{"num_hidden_layers": 13, "hidden_size": 256, "num_attention_heads": 3, "num_key_value_heads": 3, "head_dim": 128, "intermediate_size": 1024, "vocab_size": 8192, "hidden_act": "tanh_gelu", "norm": "layernorm", "norm_place": "pre", "norm_eps": 1e-05, "positions": "learned", "qk_norm": false, "attn_scale": 0.0884, "bias": "all", "tie_word_embeddings": true, "parallel_block": false, "init": "normal", "init_std_qkv": 0.0358, "init_std_o": 0.0445, "init_std_up": 0.0513, "init_std_down": 0.0513, "optimizer": "soap_variant", "learning_rate": 0.0115, "weight_decay": 0.0, "lr_head": 0.00955, "max_grad_norm": 2.0, "warmup_steps": 200, "schedule": "wsd", "decay_fraction": 1.0, "decay_shape": "pow", "final_lr_fraction": 0.0, "batch_tokens": 262144, "max_seq_len": 1024, "doc_mask": true, "train_tokens": 945900000, "max_steps": 3609, "dataset": "wikipedia_en"}
Each number is 128 + 24 x the weight over its row's rms, rounded and kept within 0 to 255. Layers, rows and columns count from 0. Numbers have three digits each. The size before them is the row's rms in percent of the matrix's.

# down: layer 5 MLP down (transposed), 1024x256, rms 0.0513, rows 47-71, columns 128-255
# up: layer 5 MLP up, 1024x256, rms 0.0513, rows 48-71, columns 128-255
down47 111:099171127135170157143111138122153101098107102133130151140148160142122103144179073120156096127104116079134144120123096111113087160111117114138098140150139156110098142103149087113115130108141169074132105070144159100140094093110112149133127156122096120126117088138146111123177126118102108150080093160120121173169170123101104129143148123139145103151130131111124172113117112141173121141107
up48 106:135108146130131150152137113113144125106114132141112180126143106136145143112116094144137163160130124120160166153087139127167175118115114098127152144141131145145125084156144072153106140162139104118166116117139121136187132117105090117106109165135189140128089158132150122185155111104127106126139132096118101101097126166159084129144094132150140126100125160173121113139109154142129128138129
down48 099:114146120117127110106134113145110121160159164120130128109100131114137094084127132116103142093102137127134163129154166095134143110130139123155094125143095136133106121178089134130111161169131129110143108151077135122136154142127125091084093139129148129119145157113164114100089129126120167187140106147153142101093120138154159157100121148121108144151082147118143130164152136106125142119108
up49 098:109159103091100101136141116151118082132118109148058121142146129125116160067155161174106122134119135140145090155105131139149144150118079082140169185129074119154103143099096103110124064091142127159112169170143164159088141099142157077143099121160133160126136114143134140164105093111141119135163123108151114129139110128135114163135133152127121091121115100118078121096138080136129122107070
down49 097:196110094093161117116148164116132122164138133122161129118143122166139094137094124109131086149102084155116127155127109140141159084140161138122138130139103142105121096146129106150157127108122120186139123123116152101125157147114155135129083139087107106144162090115136118149108130117171109099077144146081136148109151114143111109143165138162120155115137137147129109115197132127126137106143
up50 098:131114118145130140098114098112173092123176127116099111099105116195083172144105114119112104119127087127113113170153111083094152114113086142082133141124125129185161109130128140089114118124145137121161100151157149140137168090128110142117113127111143136155139111136107121101116152196132134143098055140109133153105070133129167089097132124080141121089125140106145174126110131095163136135153
down50 095:120140145152091123184163147122091164126091147142136143139158144123138129130152126094124106094105159155137147102142100147164110128176166134130071155156144113105128123098124107135125122129091169139105142119137145081118150150130117174144116151103150109078117157136093148106161115117132123141161154139113076098126120088115112164149136130126158139114138078125182160129106116157106125146120
up51 104:100148144106086132147119120166146125143113135109117152121084126127116125154130125155116128150183141115147144159136113095141136121139140102144129130106136148140138142134142119126111081146140121092154120089119097158084163127098167168101159123160117151115078176138127132097124129126105163121115151108130180100106174112157148117039121129123141107130124142121190124142136123153073167115142
down51 109:120101148149147157117166155100160127092125125137147093172194127122075141139113135110145174183115092095097122117115142111109109132097161101130134169139173144100128112131092095151137124115121108143132125117102105165134122143106106095152121085125111121153127140129121124162148076109154107095114131160138087122118099138130148159161137087172133148123113156087134104131145177116103175072122
up52 103:096128149137142158165081140127146123069141109163117110142139110115132134121135142078142114146109139169113139138127100132124165154105127148113185131163093131128116170150136156137084128070098113126136133151097106122137096129103153133095120106141149125139144141157108152157119117113143096125124164101149128150138143153150122162133110140163110185090116102141109109152149093142140135107171
down52 094:131130138136096115106087134121120137146106094112115150145125142110139109127101116180118161131187164163136130110131128106107103125206144088177110173150167157126143128111160166116111162132164126163154113127127144133133136176074129156135096121097127098131143101124131145137142145097113166117130119119143092154116116112180138111116157125139129158106144164125119160135102138143105133154097
up53 098:131148133073133158093120129127150126126122134122096141132128098124198119107155127132109103154100149153165124143170110117180106157100140113113134114127140116145112083130107085136100131138157122153138157163136134101134146154163154110141124103124097100148157154137120150180147114113181106091103099122122145100160160153102124120138146140080175134111125093155187105128102110133121117133151
down53 103:093104102144145111151176074112118122131116101094101143113133105149117126119096107098160067151123142113105128134104116157110163133156115193117080161078080128104114125131151150126150132136162128104149135081153115140146126082100134159128084124132119185107118126121117158113127108139145117134137191087157080084125100115121165111076140131130150122135154137120128106128152109111141124154137
up54 100:109095130165153143180181117087096102120144127135116128139125132152115155149161147129153136134159091112065130092129096129145177173129166153147110116130145112134122123126117108131186099164136102130113118113131134129099156128130120097113171131131113073137159125110148168133133134111162096152149113128140118137101122162149186086151131122144140070139167113140138098128113146149153157115105
down54 103:144171140089099123150144133127114162177140096128085135140173122104132104118146130106107100127123147182152155130103154171119162133165109126098152128113101098157123097168154143141075137113107124119167145101168086133132093162145137130125117173127104158095161130157165139132089157111124138139127135095089139125119115100118125146101097133126135110147145145124167135110113125121075160148101
up55 091:145152126135139150119136073150118149124096125142104120145136142141122124076146117125136166099098111138111135118105119105143115168082159117089151121152139128139117125151139127147141137140162127131174137106129103139121121159147096163146126157141111155190106106127146150079111152103119101154128109115133090126108157125074149101148111130111143133070134137149138123116146105149146131141119
down55 093:169111151131106129126146140167124142122156104120140093152087079080098177132138125116112106147133158127124120110128130112110099145151137101122090091173109123104175152146139114153132136140065144118119090138129109078161148118155124111115132072142115080102110130101158109142187086124152124093112160120163186129110098104099111141116131137132144174125149162124122147165139118143102104111108
up56 102:141157147115123052146104118114127129139140095158139119165098087119072159073157125093129179121102152102132100129137155089097128097140107144144135151106127118106139144124114141151144132121116130098134107090106102153161166152122160174136132144143111115137130138147131124138153099146113121098148170117134118091117112105123165133104125125194096132134172137099124134103168157124114158114140
down56 104:127138134156121140133158149109125084140165078134119103125178117102124095134144151153112116142142106100144147145104113106139121142124089136133142129100159085153154120167135120161083127154117158129126157088117138128133102113139143081151130175113104105089114103150133091123152107112156154137138104118161143087123163117092091142110153092114103149122138138087126127164150127120124090116112
up57 106:126115143151071094134108109155121094157170122116206117109116127113147069101139127115108084112152164088115114104107102128125160163125176132146157129139140130161125125166142145130137163148095122117126138159163146136145165123090095166101137109176182118112140129142107140093138087113129134143128140158101130145131077132110138120126095099134137118174165103120127121155125116102142105130126
down57 103:132168136122109125115136104069142108126104099133134125108124132131117134126165119126109171127125110169143125159118171144122140122105102093119140115173142154099134128145090157139094121134124129122180114128089128176159144118148109102128101130122150143118143189150119092147144084127155147144131110080155175137158117105096145173166129145107096133138090081113100166121144154137142183094140
up58 100:173133158111114152138080122082166159109124089140142134129137127090122119114125095169143132173101169178138134120159150138135091157115114145140075109123145113109113163152119121110146140129125140146136183124120143135130138099146109087148146158132134102148149106134110100109112129131086109131121118124147134139175168134125097131120083118163098074099066118136084120153080111110108076136095
down58 109:134154134085113129144140114152148136117133103176143114125122120126128123102142127066113160148145113099151096143151113130130170075088101117155108123098136138166105115141132099087162141132168140150140144103143150131152151154128087102073147149106119109106136153146142177189134146123142154169159112120079120099123124105158133159137133117148108129079151137155111142162125109126157124157125
up59 098:140125196120139069151112150137106147123172111147105128129149105137131163139165106141097133156125118139151126113094157136126119152146145133098127099155095115123117114146166107149115133121143157106112167147097087125140138128132175146139173110136078126156141160092153121154086153138108145172135126181136104157111157117140130090076167130159134072133127119092116112163107106142133090132134
down59 104:110129116161104103140082145098109141124093111103154107143140096150128125165113130119092155125134110146144154148133109159119078117125123136121124118161117112131079157149180112120097112098166124166142111169107125137127074151157123129116128137134143067121135148129134148167077162090110114089176152111118105107154146129130125148146129110095117131115090156112116104112100135154117075168130
up60 100:103112094103128137091097105144137139147117108138159086137175158138105098147144101099109155137140170139123143133154109168138112143111089106115158195087119158131135133113110130123122123145125160135135101105160106081138098113120121124132172083132134088167123118149121113077140135142113135109129132103101148188165152139112084160145131122176118127104121158143146145130122158127159135124159
down60 099:081194105140107122128174110102111127126128109114153105141099130093146122125125088141111121095124140128137121119102112123152124117155120164145137101169147100127121114095133093130137167137149110101071153127144156124144099111101111155114128138120186095113109125132141107096138144096119134169151148076129138132149100153141112124172127163095098165127137139127138091127120136115133119141108
up61 095:163134175117102112128160111124133157121148058078115084112177134105142120097097113123158114122156079086115131139148129155106113095102119124100137133144136120143142117094084165134133136088155135101126106127093190123129093146116124153148152137134094085121113145105124121107150103135124140065151173113119145145108111133140129144086181124134157132140109124142151098140107162109121095137160
down61 097:122130084139150127142071116130155119168114161169127107113104135130127121135127143130127133124100173153081134144163111110135133101148120175121111137125078085135124113089127118122105118107137149123147145126107099139155159113147140133090082152064139123147101128103150148133129133148145128159088145141111159089143139101149102127145084136153111126079098128101128127058137096144121175138114
up62 092:133137151147091124126124071139160158148140101154121120126116090159117111144154112127132149173070126128148070133168128137135111146101153098155118120104130109124115190132098111096108111145112141131149095109137169103153151137143141125155134124142138125115158102149127151120123137118157096119120097107124089127111096141160111149140110135097139175120140110085117133120150154127140153150139
down62 097:133111118093138123120167110127101120110121118120098107135161140090150156107110123132140119122146124113071167106113114129047189108074134142104116132099143147142142138128125130163124162128107102127110090148130099120101127093114107116105143117148118108161129108097132123105119123178139149142141135156123122146136185134132089106136176096098170121126075109182173127106142093100104121096119
up63 104:142126164121124095112087155153115139158107088158130116108123101174108095106123108099160134151143147099089106137094182160125158116143140115087099140080118093104155136123129149083152162120126113118125133106089135144140138162134116171133139156069100148135110138117107130088138100130129165130104160141146133133146164111095103082147162122135184139140111124109100166092140125142154133107138
down63 099:139114107166186144140095119097114113122158117114082130131137180117127169127130116134104104158124143122150127142118092124140108163162144114085127135123115150140119102175104093145121113118137112126092171130135096107122136114162131127116114128144103095121113123120115142155134136172118124146134134081156105126139117138104121156127128139115140116129084142142139092138145107167163133133125
up64 093:118182127080128152100126105120136153120168076145107148162130118140130117111143148165133151120122121143130149105167131116140134128153144106120127107146091095113080113130128162137142143113135110124143172105117137142110157108092127141111127158137145115150117104118123145196118134105161148157101133133120130072124064122104119163127149116133134075121091138089098132125114098108168131159107
down64 101:155102108133110122145126125123086139121085170127115130155136188143103145111101122147079135144146147124137084133106083172096145121096129085124136132123122116122122127133174143101138090191085130119111087162113135099097109135123147105125151131120115149159154135111143150084153084096133129141127146137116136169106157112143150079141131139119127172135107106168149132093138158128124117147121
up65 097:127095137141119120103077118130083134176134110151131140138134127156125104102121092130154150149149145135130103142165175128112114132139089183108137092137076097133154140089177185144115147096118133131117147081127132111127162132142123095128151109169117091149123165101118137131159112151119128100158119143134179159127124104116182129114098144101105167131146104127087138118146088094126152166098
down65 094:135143131126140129116172146114156105089088186147114129119135164126099132132116164146151087087116081106115116090094092126156151125110151093174136137167143139126120164156113101147155112139135130108135083190144159113139083158128158121091148121124168151125131107137156101183150107106158113156188135101162097118105158109162099148133131112139117105128111114110146099124115124178110094066120
up66 101:116069150101102113090131142182098125093118170118114118100180101160115123148112125118095118143167134101156108154129141124089137086126101145181151139169115109122168140168144130115118119119125098113104108152083116116124119093135170166116157078158112102148133168144098135157118103121105146140130129124118110151140180160184128119114133140130148163176155117168123145118131152151177165158125
down66 090:138165123157113141135147117097108143143144102158155149117100182107124140124165124121108144115084116183090116082127141172144110174096126130116114117097122161130086104087108104143110111121133160149128156142145147125142129172129113095116109185133139119137141107146140122151131143139142101120130137108129139083163079097106144132132160120144093093087124134076150113155139122125063128108152
up67 095:125142102122152132154117114127123114122177117105136096140132151138145174109121119161128172150151133151108124109114136135136169085111103133169110131117093107128120129116098110138133110126125137175121147134116152154083096137156135142151156120118135132172170132096107113107161123105095117141141104129120123148140113145135134072150105141126139095083148160107099111100139134135146133099154
down67 094:139124160150144095108126121150091129128133145115177123164155163110133060172171155173128126101112142117104134126115115130156113128126157135128186134139131140164119103135163117092119108128116123088087134153130113097149094119130114147137139130143139167142128103148119126151141121158137134120142154111165126145103145162101112155113129139099152116147127116155130103101088103154109094109089
up68 090:139148151128128162157122116133137120119099111181141122142168107140140142122176097074147109111112143124149122133174099103147163117153136125126155101138128100118129161162148137151082152163134137142141118107190150120131141120125142128113093124135126114086129129117117131154107091135118108133181140129134128098108127114145080136107134129118128107113097174123119148118130109206098147088129
down68 098:116108136092130132168119153115117153141111143126103077089167153092170118133167140148132086118127114158122149105140114125154139101166095121159120062157067107107166144140123113124164125130115143069140155139117158093083064096101128115157136109123125141129162160154195129138156128121141118140131158126127115150143124094096127160123145121125125139153173126150130177099099193130143123100125
up69 097:123138119141112083121125122105145169123131153152113133136102130128149138142120146103102110151125168103129145136105145145122156145071123146121122126153147100159156131129150139098145187130149150131141163117104137092139123151139101123089135142093138108158114131139154110162150122158093152109158144139123118157156148102134140123121091153135138136105129057101102095113131124140111124120101
down69 085:177130113111123180169160112130125099108120128116145146120160147159099172133103110154184126128181093112159129123146096143132143121173132092135152133131122148119102138090134125149157097132129117115153082136116127134149133137123160108181060121126116145112102114111126149126106150120143090111093124135155130094149156183166118099134135104096124143156101197140123104137140099153127106142133
up70 109:146162128075142128166117113129140126115130141136121140135117174135128125145132128167133118138105124141144091130128141137171109096151154110120122081153171092117109141160066153130132108120144170097152140134124133120148153098148158166087163109129100154129152118136155090107099086163142124118155118085093093162136111119109094131143164156135117135124146151156105125109116088135100107132162
down70 113:109129132120177123140150135150160103111092131117140134145120144085153136120119134103150084103098115143103123094096135120123134157105115126143114153134178147119158106105134132174139127138140084121068086098110075130138124125149128148117128105144110120149105107101111140171119120102172133144135152153153139168159133126144151121151133132082154102152124141127156135180098148146099120126155
up71 093:140135121115110166163157143137125115106166099164170146147088131135096122124086082122134155137121110122143127087098121107145166131125129161184110108094103131115170107120154152127144120135151092136125142167124169149113147086120144101136111130140145135153115121146121101129138120148162122164113145124136163119146156155112118146085140107172149082107115142115078129148127123130176102149148
down71 098:150138167107134088149172098123114143155100110127138131164166131157110128127182125075114116125075147124171142164161130139096115121123131128136100132146095115122146119103162126126146144158148110108128159102141144124088098142146142114177128096171111119149118138145095118133129156120139121074146140112129123151098120133126111137090130167063126119138146151113144092156133129146135119114177